Each number is 200 + 20 x the weight over its row's rms, rounded and kept within 0 to 999. Layers, rows and columns count from 0. The size before them is the row's rms in percent of the matrix's.

# k: layer 6 attention key, 640x640, rms 0.0328, rows 186-191, columns 400-479
# q: layer 6 attention query, 640x640, rms 0.048, rows 187-191, columns 400-479
# v: layer 6 attention value, 640x640, rms 0.0379, rows 128-164, columns 400-479
# o: layer 6 attention output (transposed), 640x640, rms 0.0378, rows 128-164, columns 400-479
k186,211,227,145,212,208,178,239,203,209,237,201,191,199,205,170,209,197,217,209,159,188,185,225,197,209,133,206,205,190,223,197,218,221,205,204,167,194,183,200,187,208,201,245,205,218,205,200,214,202,193,197,172,181,163,200,214,193,184,207,206,179,223,158,190,194,195,204,205,184,220,215,163,212,195,203,230,221,166,186,215,215
q187,107,200,191,197,188,148,182,192,208,215,183,207,197,190,186,187,222,193,231,189,232,193,165,210,179,176,216,188,177,191,199,196,205,199,203,191,174,220,199,162,201,202,193,224,195,215,195,208,174,232,205,221,216,182,200,202,208,186,203,191,214,198,199,187,231,218,204,187,178,212,194,205,200,163,218,190,198,198,220,212,218
k187,186,190,178,167,181,215,202,178,225,186,211,229,190,205,205,207,213,215,209,211,207,200,164,201,205,179,204,204,209,191,196,218,211,222,202,181,197,197,181,197,182,149,198,220,190,211,243,227,200,233,148,191,233,163,208,234,235,187,222,187,188,196,210,202,199,191,174,208,223,166,173,203,218,198,208,203,233,226,195,195,229
q188,095,202,197,227,215,222,214,188,188,185,211,252,199,176,199,180,169,177,206,165,230,232,213,184,193,217,209,202,186,197,208,234,209,211,193,205,214,181,176,234,193,190,183,190,193,206,223,194,204,203,173,186,217,196,195,208,233,204,199,196,192,191,241,183,207,198,201,223,178,177,189,200,169,191,225,186,208,203,179,203,202
k188,191,210,169,189,210,210,133,190,228,208,224,199,216,201,209,178,196,213,209,192,172,198,195,185,199,225,201,216,196,206,204,189,214,233,197,200,225,202,197,204,207,192,166,208,193,169,195,204,183,170,173,200,189,172,216,154,236,187,193,212,191,198,209,190,211,216,189,203,198,170,171,208,186,204,222,226,184,189,226,186,197
q189,098,211,199,195,215,189,202,163,241,197,222,213,156,255,198,217,198,209,203,183,233,194,168,159,201,178,202,215,197,244,197,202,186,197,194,173,198,178,193,173,209,208,208,204,212,180,192,235,230,216,222,200,188,206,213,189,202,195,198,201,212,193,198,258,227,149,210,209,197,190,199,204,241,263,193,192,193,228,211,211,181
k189,192,206,190,216,212,196,201,193,184,218,232,211,212,196,182,165,192,221,192,185,199,212,166,202,191,212,211,190,185,208,188,166,180,200,208,157,221,196,200,196,215,177,184,175,209,199,171,200,220,202,210,215,195,185,200,158,215,224,197,245,182,198,196,210,215,191,211,222,185,181,214,194,198,191,213,165,210,218,199,206,207
q190,097,200,176,211,219,196,189,210,210,174,211,189,184,219,227,199,177,213,198,197,207,204,182,190,191,182,182,181,202,202,225,208,166,209,174,172,201,251,203,202,187,199,195,188,173,216,196,208,172,203,187,178,208,194,180,185,185,234,177,239,183,217,197,235,176,236,192,204,216,205,189,189,202,216,178,187,195,197,203,190,249
k190,178,198,179,247,203,187,199,190,182,191,193,172,219,191,197,187,196,192,193,197,202,159,195,181,182,175,242,199,185,183,208,204,203,220,201,192,196,203,182,205,205,196,220,200,186,218,202,211,191,226,170,171,189,206,195,224,184,202,173,216,222,218,171,197,191,212,207,207,211,204,172,190,207,209,185,191,234,187,199,210,205
q191,107,190,219,195,195,202,219,236,156,205,189,229,195,171,179,203,241,191,217,216,221,212,209,203,203,180,238,194,227,205,215,203,185,206,169,215,203,184,187,222,188,206,180,198,189,203,224,196,177,210,207,199,214,210,206,218,207,218,205,221,193,213,162,238,175,209,232,189,215,182,205,198,201,184,205,206,199,203,209,232,210
k191,220,169,230,212,193,221,210,216,187,240,217,176,193,202,190,220,211,183,213,206,206,196,196,198,210,172,213,223,217,182,216,208,171,197,234,183,186,207,203,199,193,214,193,201,221,220,206,200,185,186,175,210,218,206,207,143,166,172,197,173,191,224,199,210,192,220,209,197,244,162,220,212,189,198,182,219,186,180,222,215,178
v128,123,223,216,179,198,181,208,179,180,255,224,173,212,181,212,198,181,207,169,233,216,180,227,211,232,210,207,210,213,215,231,209,190,208,175,169,228,206,212,219,180,182,199,138,179,186,191,213,196,190,216,181,183,211,211,206,215,210,182,220,190,213,208,173,194,207,197,253,241,194,188,211,204,201,216,184,215,184,215,205,227
o128,116,184,199,220,211,231,218,190,214,223,200,209,227,206,232,183,200,237,237,191,203,195,171,180,240,190,206,197,190,155,193,215,202,198,225,234,185,192,183,213,201,202,199,167,218,200,219,193,180,207,171,214,179,186,222,209,222,164,201,204,174,173,156,191,195,180,195,213,217,183,215,199,167,179,176,212,159,200,172,169,171
v129,139,217,222,215,218,171,211,216,179,203,213,254,216,174,198,201,209,170,164,244,227,210,186,225,192,197,173,173,190,203,229,197,187,226,202,192,198,211,194,179,217,215,213,212,182,201,216,159,207,180,197,203,167,229,178,214,184,228,180,215,203,196,218,202,204,162,222,195,174,175,219,226,184,156,211,186,207,198,187,205,208
o129,121,177,201,207,209,263,256,185,191,205,192,197,223,201,218,202,189,190,344,203,190,202,186,211,223,210,209,194,208,196,204,223,202,194,174,189,204,199,198,207,194,194,184,184,246,227,211,201,201,219,118,209,189,185,184,185,213,218,197,162,204,150,190,203,199,209,180,211,195,199,182,190,177,192,192,195,210,193,194,211,206
v130,123,190,206,213,192,194,170,181,236,211,203,208,207,217,214,180,233,228,227,214,173,202,197,171,211,219,209,200,219,194,164,190,222,228,184,192,201,191,198,208,158,193,188,186,206,217,226,230,173,240,223,179,220,204,204,234,202,172,201,162,197,220,183,236,216,236,195,224,194,228,187,199,208,242,212,236,232,174,226,198,179
o130,110,206,212,208,186,149,166,234,204,182,213,185,192,215,192,220,210,194,76,180,192,198,205,201,211,212,199,193,210,200,223,161,202,192,224,189,210,189,209,198,226,208,210,206,163,173,181,211,217,196,281,186,190,201,203,209,211,191,186,247,206,244,199,196,193,211,219,199,194,188,198,197,206,204,195,207,195,204,217,187,211
v131,120,220,206,192,225,193,185,202,201,202,172,218,245,231,208,209,196,216,201,219,199,194,231,199,202,205,237,220,192,183,232,192,189,207,219,181,218,183,199,201,190,175,240,185,239,211,227,197,212,184,194,198,200,198,208,182,203,195,180,188,182,193,206,194,212,198,217,196,198,200,214,180,220,196,199,193,208,194,208,165,171
o131,117,195,211,192,194,173,172,221,234,240,203,200,170,187,227,215,186,218,175,203,198,243,203,217,202,218,221,172,215,183,164,212,200,184,194,209,201,177,183,218,186,155,193,213,214,211,201,179,205,210,214,222,200,188,199,202,231,174,192,230,179,201,192,197,216,212,231,179,217,172,221,187,185,200,197,180,151,209,146,185,226
v132,127,203,205,206,208,233,218,183,182,183,225,238,171,227,193,211,192,195,180,171,160,222,159,218,196,196,223,206,209,154,166,205,208,251,211,189,174,210,171,196,189,208,240,178,177,199,186,186,162,207,198,222,180,218,191,182,220,192,187,196,194,212,208,212,204,217,199,210,213,193,189,205,176,181,210,180,195,189,198,153,200
o132,122,206,185,203,201,185,197,222,198,184,186,197,192,235,196,227,196,209,232,197,204,195,211,232,227,201,230,186,201,215,195,243,206,217,189,202,203,206,170,226,212,194,199,203,192,191,184,181,202,208,190,167,195,195,185,209,185,173,201,190,177,216,212,228,216,185,226,197,187,238,209,192,192,214,184,213,207,183,160,193,233
v133,127,191,179,181,202,204,173,202,238,194,212,186,199,196,178,190,214,191,207,194,185,196,176,185,171,215,204,199,162,184,201,204,227,205,171,226,176,205,176,193,206,192,184,236,234,195,210,220,181,186,202,204,210,191,194,213,218,194,199,207,209,208,216,178,215,221,206,201,225,225,191,181,196,194,194,225,200,200,204,217,202
o133,114,191,221,202,207,129,158,213,198,173,193,206,184,206,175,203,199,222,81,176,224,196,207,194,219,189,200,207,178,210,193,163,218,192,241,196,208,184,200,182,206,208,204,215,166,181,187,216,221,170,293,195,176,198,212,206,197,207,203,239,219,253,187,187,196,207,224,214,199,195,209,207,189,192,182,202,172,221,209,172,178
v134,120,195,209,218,246,204,198,187,212,225,255,211,231,213,188,217,196,200,177,185,180,220,203,209,203,184,200,172,223,162,217,186,185,191,220,185,187,181,220,162,166,178,194,176,190,219,248,165,217,185,192,190,221,200,191,230,201,145,198,212,212,232,159,216,199,185,212,223,186,213,186,213,205,204,199,233,191,222,176,185,180
o134,119,199,197,167,198,194,151,167,211,209,158,167,216,183,189,262,172,160,193,232,201,166,227,196,197,174,213,198,221,209,156,231,185,210,219,157,221,225,203,209,229,197,176,195,181,183,174,191,185,226,199,219,206,210,215,183,234,212,183,207,205,183,161,174,198,198,214,215,169,208,212,206,210,193,179,209,209,213,193,234,177
v135,123,245,218,158,220,234,230,211,229,181,207,215,169,136,163,149,206,196,197,222,212,181,215,203,208,214,210,163,216,213,221,206,155,177,188,183,188,232,211,183,182,209,176,212,202,202,183,214,182,186,196,184,186,196,204,209,203,204,207,237,192,210,205,173,221,220,212,190,230,207,210,205,174,193,195,198,197,185,222,172,218
o135,128,188,185,178,183,194,219,195,166,211,200,223,198,177,203,204,193,175,209,205,183,238,174,192,216,183,252,190,212,219,179,180,231,201,192,238,210,206,195,217,193,202,188,194,153,189,186,206,196,221,209,171,164,199,168,190,232,191,233,185,191,214,192,203,183,233,197,209,193,201,217,211,233,191,188,200,197,207,199,198,207
v136,125,190,203,194,178,232,204,172,205,219,192,208,228,228,193,205,189,200,198,221,179,204,210,208,204,176,191,211,177,217,224,216,214,198,183,176,208,253,159,189,196,201,205,182,157,209,196,209,195,201,205,177,189,212,183,204,210,227,188,204,194,162,256,205,195,228,197,198,192,185,175,202,179,212,191,207,190,232,187,182,200
o136,126,198,163,208,197,174,194,214,205,178,197,215,208,228,222,227,200,194,132,211,219,180,202,208,211,196,200,164,234,166,208,182,192,189,206,203,232,187,216,210,196,256,202,215,203,193,196,190,194,173,205,182,194,184,203,231,218,208,205,177,180,250,175,222,187,170,214,189,217,173,218,182,206,214,181,188,219,170,177,219,192
v137,124,190,216,170,223,238,228,193,170,181,205,240,188,244,176,202,189,189,173,180,184,183,225,184,234,211,213,246,191,216,166,208,209,169,197,206,199,236,211,145,223,190,207,209,206,208,221,208,232,204,186,188,219,201,175,228,167,252,210,172,194,203,190,178,221,190,187,260,177,211,203,232,222,188,232,167,195,208,196,177,169
o137,124,223,196,196,200,166,248,201,186,223,202,224,178,187,198,176,218,237,239,206,199,192,215,183,164,179,204,183,210,184,230,182,215,213,160,197,185,215,220,187,222,202,205,173,204,201,198,204,225,229,160,211,194,203,207,176,189,202,198,200,194,190,181,142,228,194,206,245,220,161,170,181,195,216,173,209,233,233,175,186,220
v138,115,187,197,200,187,225,190,180,167,189,197,206,224,211,174,232,186,190,165,218,223,210,210,195,238,203,224,193,188,224,212,215,188,215,217,212,191,209,183,193,203,187,211,176,183,210,195,196,203,217,203,217,181,192,196,193,184,199,187,184,214,199,227,254,208,199,208,210,235,181,213,209,207,188,207,177,163,201,196,197,173
o138,106,230,183,213,180,245,244,179,208,220,198,190,199,217,211,183,178,197,287,192,179,198,163,181,182,202,205,206,190,188,200,249,187,197,181,225,191,207,186,192,213,188,162,220,223,235,206,180,178,231,105,215,214,154,221,195,189,192,197,186,193,165,189,191,219,202,184,202,199,190,186,170,176,217,181,187,198,184,211,204,216
v139,129,227,192,184,194,221,197,178,224,199,167,150,180,205,203,234,172,211,184,170,191,188,201,196,208,196,214,237,238,236,168,193,200,182,187,225,206,184,118,172,197,194,207,241,209,200,200,205,204,192,205,206,207,212,201,220,212,240,209,180,236,223,173,249,205,199,194,216,176,163,198,200,194,214,210,200,194,228,203,182,206
o139,124,192,197,213,182,200,186,214,209,248,196,190,233,183,232,200,192,219,158,216,206,215,209,187,174,188,209,234,196,176,162,229,191,208,218,177,213,218,215,222,221,196,226,167,183,209,217,152,209,197,239,220,212,206,218,213,198,180,189,235,194,219,209,225,200,191,212,190,209,224,201,201,244,210,178,196,233,205,217,207,223
v140,128,178,187,230,230,186,180,192,197,168,156,215,203,225,204,186,164,199,225,164,193,194,221,205,198,171,201,185,235,215,171,208,193,208,163,175,168,201,236,235,186,213,186,199,182,191,194,190,172,193,204,168,207,198,206,187,205,179,235,204,213,199,259,193,250,215,210,166,187,208,183,208,190,240,213,182,189,198,173,175,195
o140,114,202,200,225,166,184,186,199,214,206,209,196,172,198,191,169,196,158,113,238,206,209,179,198,204,222,191,189,177,206,186,203,237,176,240,207,214,177,201,173,200,183,228,207,192,205,178,195,165,175,263,208,200,210,222,212,190,212,225,219,173,203,196,175,218,170,210,218,200,201,202,198,231,185,251,201,196,186,167,237,202
v141,122,201,194,225,189,159,193,197,176,198,176,190,210,212,199,212,198,205,215,173,247,216,198,175,177,213,209,195,202,190,180,195,187,190,224,199,185,196,209,197,198,194,169,187,174,198,143,193,205,201,201,208,194,176,203,179,200,179,215,223,226,188,191,223,206,201,202,256,235,212,221,187,173,220,223,158,182,224,223,215,181
o141,120,206,207,153,191,203,224,198,210,207,231,181,209,223,215,175,195,179,258,191,206,209,207,213,213,191,214,196,173,187,200,202,212,172,169,202,229,198,204,205,186,178,189,233,175,189,212,205,209,209,131,208,218,196,233,220,209,194,211,193,210,206,191,216,203,202,174,185,156,194,191,175,203,237,184,189,221,175,210,199,218
v142,129,229,174,178,201,204,221,249,222,175,176,209,233,176,237,208,185,199,163,209,177,220,170,190,187,185,168,258,229,165,212,216,204,174,213,186,188,196,187,199,190,188,195,228,197,180,219,188,182,207,230,204,171,193,179,241,178,223,230,169,200,227,211,153,198,205,219,182,227,203,192,204,196,183,202,229,232,210,201,193,212
o142,127,179,211,201,181,191,157,176,204,193,194,226,198,188,170,205,165,185,201,225,190,213,216,185,176,214,209,154,210,253,192,225,184,219,185,214,192,209,221,211,174,197,206,238,187,183,190,235,201,190,185,213,203,192,193,187,204,210,218,227,171,183,181,225,184,203,249,196,193,204,217,218,186,189,221,215,200,212,185,215,209
v143,131,159,184,201,236,210,221,192,185,211,222,179,206,219,179,177,196,210,192,196,235,210,180,224,227,181,195,193,225,211,179,185,202,212,212,180,197,193,193,204,189,180,175,192,198,221,213,163,203,203,182,197,224,224,173,224,172,224,185,212,221,153,197,193,202,187,199,171,164,188,196,209,234,236,215,228,210,195,171,247,211
o143,128,210,191,207,148,202,191,203,197,205,185,184,189,193,229,208,197,215,143,223,207,188,202,193,215,182,202,184,227,164,211,217,210,202,228,182,216,190,200,213,214,195,195,187,197,180,220,205,221,190,237,200,217,212,226,203,196,209,242,221,174,228,204,213,215,196,192,184,199,217,234,186,192,207,223,211,191,199,186,209,180
v144,118,181,206,205,199,217,238,193,184,200,173,227,203,142,210,203,197,204,180,190,214,239,162,208,222,227,189,211,154,208,184,203,203,203,228,189,235,172,182,169,206,199,239,242,177,200,210,166,198,153,211,195,187,214,204,217,182,227,219,216,204,169,197,224,194,201,224,194,196,165,205,191,231,180,179,226,192,169,196,202,202
o144,104,212,194,178,200,225,243,223,179,211,202,205,220,189,211,184,202,181,289,209,218,211,216,221,211,191,214,194,194,208,217,216,196,228,167,202,197,187,211,189,196,227,173,195,223,232,219,183,196,235,151,193,224,158,180,203,181,212,208,161,183,147,171,218,186,188,158,195,189,216,155,176,193,219,186,193,214,192,191,199,218
v145,128,213,204,193,213,152,202,179,233,183,205,203,218,202,213,189,203,227,225,136,162,200,190,196,226,228,218,199,170,154,171,176,215,185,207,214,172,172,195,201,190,190,239,216,181,198,210,210,209,229,187,200,218,185,211,231,222,165,206,187,190,216,204,160,218,195,159,184,222,226,202,179,186,207,216,212,234,157,200,204,189
o145,114,207,225,206,186,139,174,207,212,186,206,194,182,212,180,177,198,200,86,162,219,197,203,199,219,193,215,192,213,219,187,159,197,205,240,188,217,221,204,203,205,214,216,186,156,152,176,221,211,156,283,194,199,202,213,209,192,186,188,246,180,253,214,192,205,194,227,196,197,187,211,218,187,205,201,205,188,225,212,211,183
v146,129,184,209,229,189,194,221,192,192,190,227,183,221,182,216,222,214,196,223,185,175,180,176,216,208,170,192,196,173,180,177,190,159,187,205,181,208,211,169,239,203,196,221,233,208,200,241,163,209,176,215,181,199,186,177,177,192,222,197,182,217,212,226,217,230,169,201,210,218,209,182,233,210,189,187,193,194,183,165,169,184
o146,125,250,184,214,201,195,194,240,209,155,216,184,192,181,218,204,173,176,263,173,204,215,231,225,209,211,215,207,218,181,223,218,200,194,204,198,206,192,218,185,232,208,212,192,229,221,178,187,182,207,204,179,209,207,227,210,228,199,216,201,190,174,228,202,186,192,197,190,181,142,209,187,208,211,193,194,208,198,233,205,189
v147,127,228,182,189,200,205,177,210,194,202,228,219,183,197,191,197,213,211,259,182,201,200,199,190,217,206,216,207,163,212,213,186,234,169,207,191,207,165,192,192,183,208,205,199,212,216,161,226,212,207,211,213,173,200,185,194,178,213,207,214,183,235,200,205,178,210,199,176,197,206,201,200,160,201,191,154,209,253,171,226,200
o147,129,175,187,195,203,178,221,169,192,184,217,212,216,179,225,199,173,175,166,232,201,199,229,204,197,207,213,189,204,207,187,187,201,211,222,201,168,217,221,204,199,183,183,191,206,165,228,199,210,196,204,197,202,155,190,188,188,188,171,235,210,227,195,184,231,237,201,209,204,215,180,189,187,220,189,191,201,202,222,183,226
v148,129,184,215,222,226,193,228,213,193,201,196,182,209,199,183,196,192,158,174,230,231,247,186,212,220,187,224,221,204,210,201,206,200,195,192,184,214,194,199,171,201,222,225,190,189,205,186,176,221,227,221,205,215,215,187,182,192,231,218,219,229,168,205,193,206,184,214,213,184,172,197,216,160,180,199,194,168,231,184,211,188
o148,114,197,203,185,185,257,239,194,199,199,196,203,212,192,212,199,184,201,331,214,216,201,186,195,195,201,199,235,203,186,215,225,198,202,179,206,190,186,196,182,191,213,177,194,230,218,211,187,211,217,135,198,198,198,195,187,208,202,214,168,201,159,195,177,221,199,172,183,196,207,191,192,195,208,196,184,215,180,181,178,189
v149,121,187,215,181,190,212,206,188,181,188,204,211,191,234,200,220,204,210,195,202,205,185,211,205,218,218,203,201,211,185,175,169,221,202,213,195,180,213,217,225,200,208,202,194,173,194,132,189,198,196,200,192,215,214,189,237,186,175,201,208,214,155,239,199,178,190,199,214,189,196,193,200,196,199,202,199,198,204,198,180,207
o149,104,205,228,178,214,235,235,214,204,198,206,209,217,188,226,207,205,222,282,210,180,201,209,184,201,187,228,188,210,207,175,216,179,215,185,183,195,190,206,187,194,181,187,171,240,222,204,184,194,210,126,206,204,178,199,205,181,210,186,166,159,156,191,193,216,206,198,186,187,199,205,184,201,211,198,196,222,184,192,198,192
v150,124,232,204,190,229,218,210,184,169,233,187,213,180,172,184,189,194,213,199,195,219,214,206,216,219,213,176,223,213,214,198,233,159,200,199,190,206,213,210,154,195,205,210,184,188,218,193,184,203,184,191,206,187,191,163,223,204,205,205,201,170,187,228,190,212,199,213,185,151,179,197,212,192,175,219,206,176,179,177,198,214
o150,116,181,153,178,209,237,227,196,221,187,217,216,251,183,214,218,189,192,307,200,177,200,210,199,201,192,180,192,184,185,207,208,224,191,163,199,184,185,194,226,209,186,214,192,241,231,203,189,227,198,131,203,204,213,186,178,195,204,212,155,230,165,203,183,220,198,179,193,208,208,175,163,211,186,189,198,197,202,210,199,202
v151,124,212,195,206,224,168,164,185,203,203,202,208,198,177,184,201,197,207,225,215,139,191,168,202,187,188,221,182,180,205,195,203,186,199,211,228,211,194,208,196,194,202,206,182,221,201,203,203,198,139,183,207,194,201,196,211,188,219,192,251,199,180,218,176,219,196,216,166,211,206,183,226,206,188,179,199,203,187,221,202,182
o151,121,170,216,220,199,200,220,238,215,210,199,161,230,223,205,185,189,182,201,198,207,191,195,194,200,233,168,149,233,185,214,183,206,184,211,201,187,211,212,210,188,190,225,205,200,171,200,228,190,193,182,218,206,211,156,199,164,204,215,197,241,193,184,201,181,178,191,245,208,154,209,224,228,212,182,189,186,169,204,224,199
v152,130,215,212,173,169,189,241,188,205,215,202,198,198,187,173,222,194,221,233,190,209,168,191,187,205,212,205,176,235,199,189,201,202,215,160,218,218,163,194,214,206,212,190,227,220,201,209,199,218,199,206,187,212,221,200,196,169,202,199,199,187,206,199,207,222,168,205,166,180,204,186,183,173,203,204,234,217,184,216,172,206
o152,120,191,170,204,164,209,266,209,190,189,189,222,182,212,197,216,174,181,254,220,199,196,210,196,180,229,205,192,209,209,183,175,200,190,181,199,170,196,167,207,217,188,200,206,213,242,240,203,215,198,141,226,203,206,186,191,210,193,199,172,191,191,184,211,179,217,175,204,217,198,208,211,222,189,209,210,168,200,207,215,153
v153,122,197,213,190,226,200,215,203,202,185,209,211,215,227,175,157,189,214,172,216,210,162,169,203,211,204,187,246,202,175,203,204,157,186,206,210,213,209,173,196,199,240,201,178,185,205,210,207,222,185,197,209,239,194,205,205,172,208,221,185,183,157,224,226,213,200,228,210,163,187,188,244,242,196,199,151,187,210,194,181,196
o153,112,216,177,184,200,247,244,181,195,222,210,210,197,187,238,200,192,198,290,216,182,199,189,199,199,216,195,202,200,222,181,212,202,200,165,198,197,207,180,201,203,213,187,196,257,190,191,207,210,219,136,199,200,196,197,186,207,221,200,184,199,142,173,226,223,222,191,201,211,188,222,222,196,183,215,211,216,221,172,183,188
v154,124,202,181,185,182,199,187,175,224,217,220,185,188,195,200,200,204,214,191,218,232,207,180,187,185,214,196,229,199,189,221,205,165,215,223,182,183,208,191,198,216,208,236,200,195,181,183,188,191,188,184,172,195,202,182,199,192,210,200,179,201,198,186,161,247,177,211,187,229,194,211,210,222,235,237,216,211,187,209,211,196
o154,121,178,196,199,217,162,207,227,179,198,210,207,160,210,187,242,186,165,158,159,169,194,205,174,203,193,175,207,192,202,226,201,198,163,193,200,190,158,193,207,192,212,213,216,195,186,206,195,191,227,251,208,204,188,185,186,210,214,236,220,233,192,168,203,234,182,208,199,187,179,198,232,209,195,211,215,220,223,203,233,202
v155,130,188,192,182,191,240,190,188,197,176,188,219,165,217,183,248,211,215,217,196,161,197,193,221,222,232,214,237,179,205,192,197,197,205,177,168,194,189,226,237,221,218,201,202,185,197,223,215,191,198,196,204,185,192,206,185,217,152,200,196,197,216,163,226,188,184,183,184,203,222,183,203,212,203,227,210,209,222,188,212,211
o155,112,188,203,228,229,147,168,195,201,191,201,207,193,201,167,214,190,229,108,226,229,204,193,177,197,196,184,204,210,181,205,218,179,180,197,219,207,200,196,187,203,179,188,191,181,189,180,216,196,183,245,203,204,211,210,201,196,200,188,225,188,248,238,217,188,184,205,197,180,176,220,206,203,193,197,191,203,190,184,154,199
v156,120,215,207,199,204,177,212,206,217,214,168,179,205,241,222,184,209,178,158,183,148,185,163,172,210,156,177,190,203,190,208,203,177,204,194,214,217,153,198,229,197,222,214,207,221,207,195,204,226,190,174,183,201,195,162,211,221,197,187,197,197,179,241,244,227,199,212,198,181,218,198,163,224,181,219,196,175,197,167,203,205
o156,119,225,213,201,194,224,203,221,167,232,222,212,200,203,171,214,191,250,192,211,202,194,216,220,215,198,197,174,232,163,229,162,202,201,197,233,194,242,209,181,214,216,214,212,194,219,184,220,171,185,238,187,201,202,182,210,172,198,237,216,184,224,209,213,217,174,222,194,219,166,212,219,204,226,215,203,194,197,213,190,186
v157,123,197,218,199,198,238,198,220,148,181,227,223,206,210,191,211,155,190,174,266,209,218,210,210,202,195,177,181,199,229,196,198,170,188,199,177,194,189,185,194,184,208,204,226,207,194,163,195,205,193,212,211,202,183,174,197,193,255,174,207,193,188,202,201,177,195,207,180,177,136,202,217,196,217,185,200,188,201,180,174,200
o157,109,201,181,194,184,256,241,198,191,218,189,213,214,187,210,195,179,209,328,213,209,212,176,204,196,197,211,190,213,194,200,202,204,184,167,200,183,188,197,197,199,206,167,198,235,225,206,190,191,213,114,202,212,183,197,204,197,186,223,164,201,156,189,199,184,206,168,193,202,198,208,197,210,205,203,191,204,176,189,182,195
v158,122,195,199,181,210,183,209,199,175,213,216,226,211,218,238,182,165,180,174,213,198,196,171,214,218,191,208,201,214,189,194,208,196,171,231,180,212,214,192,201,180,208,225,170,224,206,213,169,209,232,202,237,204,188,185,201,187,252,208,213,192,173,184,243,190,190,180,198,147,185,217,206,210,170,168,160,203,205,218,167,176
o158,106,200,175,198,187,260,244,213,204,203,192,207,199,222,231,197,194,204,308,205,201,174,210,205,169,227,191,205,190,189,166,241,189,208,189,202,182,201,205,180,186,199,186,191,233,229,203,184,181,209,116,193,213,186,196,207,226,200,220,176,207,180,174,177,193,224,179,205,193,168,195,194,202,204,194,181,217,179,190,175,205
v159,124,238,198,198,206,185,202,173,217,193,210,216,193,216,218,189,252,194,242,190,180,207,150,236,197,222,219,192,212,221,239,208,160,227,207,186,192,227,179,208,205,184,183,188,197,178,222,211,193,192,213,185,219,180,199,172,206,207,220,164,178,197,178,226,198,188,196,224,208,203,185,200,214,243,221,182,172,199,141,199,197
o159,124,202,209,152,256,187,172,205,201,161,209,207,223,184,216,217,177,234,219,180,232,178,221,210,191,236,169,205,168,167,230,227,226,194,202,171,209,193,196,214,223,215,171,224,218,208,194,209,219,234,182,210,209,197,217,200,199,206,179,196,241,153,190,201,208,215,174,186,189,178,178,179,209,198,202,236,205,198,187,219,204
v160,122,194,177,182,226,214,192,174,193,215,241,160,201,181,216,224,168,181,211,242,161,180,214,212,180,192,189,213,213,218,235,216,203,198,195,196,196,208,205,205,217,194,201,192,195,202,219,191,166,207,210,217,175,209,215,194,245,189,211,238,190,159,174,217,206,217,200,189,195,207,188,190,247,211,189,206,215,219,190,205,206
o160,122,218,191,213,164,192,195,198,212,202,180,201,208,199,196,189,225,208,226,231,223,213,226,174,189,180,213,207,196,154,184,224,198,221,170,183,249,201,202,196,216,217,213,205,215,190,170,212,196,204,214,208,203,196,219,187,211,191,212,206,172,185,220,187,157,199,174,214,196,190,219,209,187,206,220,187,210,169,206,194,211
v161,114,205,185,222,214,156,209,183,230,191,192,210,195,205,180,213,212,249,240,198,195,205,223,174,218,199,217,212,190,193,194,198,219,205,217,192,203,160,213,204,233,199,185,166,193,192,218,197,201,192,202,190,202,177,193,202,197,188,209,236,212,250,181,242,184,187,216,195,206,222,191,188,185,194,208,178,230,156,169,228,201
o161,103,188,214,215,204,198,168,208,213,181,186,186,172,213,186,196,216,198,136,182,207,211,212,183,200,199,217,215,216,184,198,159,181,213,230,176,204,207,193,191,191,206,201,210,164,174,194,204,189,169,292,201,167,196,186,204,193,180,198,228,202,225,246,199,197,189,228,175,209,185,198,231,213,216,186,225,209,239,198,238,175
v162,130,180,197,214,209,223,199,196,220,165,202,200,150,205,185,206,190,182,173,180,178,239,200,195,177,202,170,165,199,179,197,208,193,174,215,208,201,221,213,242,201,194,194,201,221,205,228,181,218,233,199,204,179,217,227,244,202,241,213,211,178,182,223,201,190,209,192,184,223,221,189,184,190,224,231,189,206,170,197,192,219
o162,128,173,197,218,173,221,187,184,195,199,206,225,196,207,226,197,217,224,248,179,198,192,238,199,211,199,195,189,208,198,201,210,219,183,162,207,172,205,192,204,173,191,180,182,224,168,199,199,187,197,175,179,161,189,174,192,211,181,132,200,170,192,190,222,191,198,181,188,218,173,191,189,194,187,196,189,186,226,185,194,191
v163,122,223,205,221,178,193,244,186,185,211,183,178,190,261,172,245,204,187,189,182,232,190,216,164,204,209,182,211,237,198,210,173,196,174,203,205,179,226,230,174,213,190,207,209,173,173,187,202,210,204,204,194,198,170,187,219,236,212,267,195,219,221,177,195,188,222,198,203,165,200,186,205,234,210,199,200,209,172,200,167,181
o163,117,192,191,237,181,170,176,195,189,185,224,212,212,198,228,213,227,189,161,189,248,172,180,237,164,179,196,220,187,214,168,232,254,224,188,208,184,226,195,243,201,203,202,174,197,188,173,201,170,187,244,205,206,189,213,219,172,172,167,233,182,238,188,225,217,179,207,201,176,202,170,192,228,195,191,182,211,193,225,208,229
v164,125,200,196,211,215,196,189,176,151,205,165,204,234,173,200,199,202,198,207,200,218,236,204,222,172,178,205,252,201,202,235,196,176,223,215,201,174,167,216,232,198,184,181,166,205,206,192,171,207,204,210,187,209,199,185,187,206,195,237,205,174,202,204,220,198,176,216,231,166,193,203,203,183,204,191,185,211,220,182,204,196
o164,121,192,182,178,210,251,194,202,207,187,183,220,205,203,184,198,169,242,242,238,216,218,205,225,204,169,235,173,190,160,181,213,176,192,152,217,198,200,174,212,203,165,194,211,208,222,194,208,201,209,157,206,207,204,225,209,204,215,195,198,225,146,188,198,181,247,208,204,189,212,202,184,172,193,244,163,195,198,198,235,197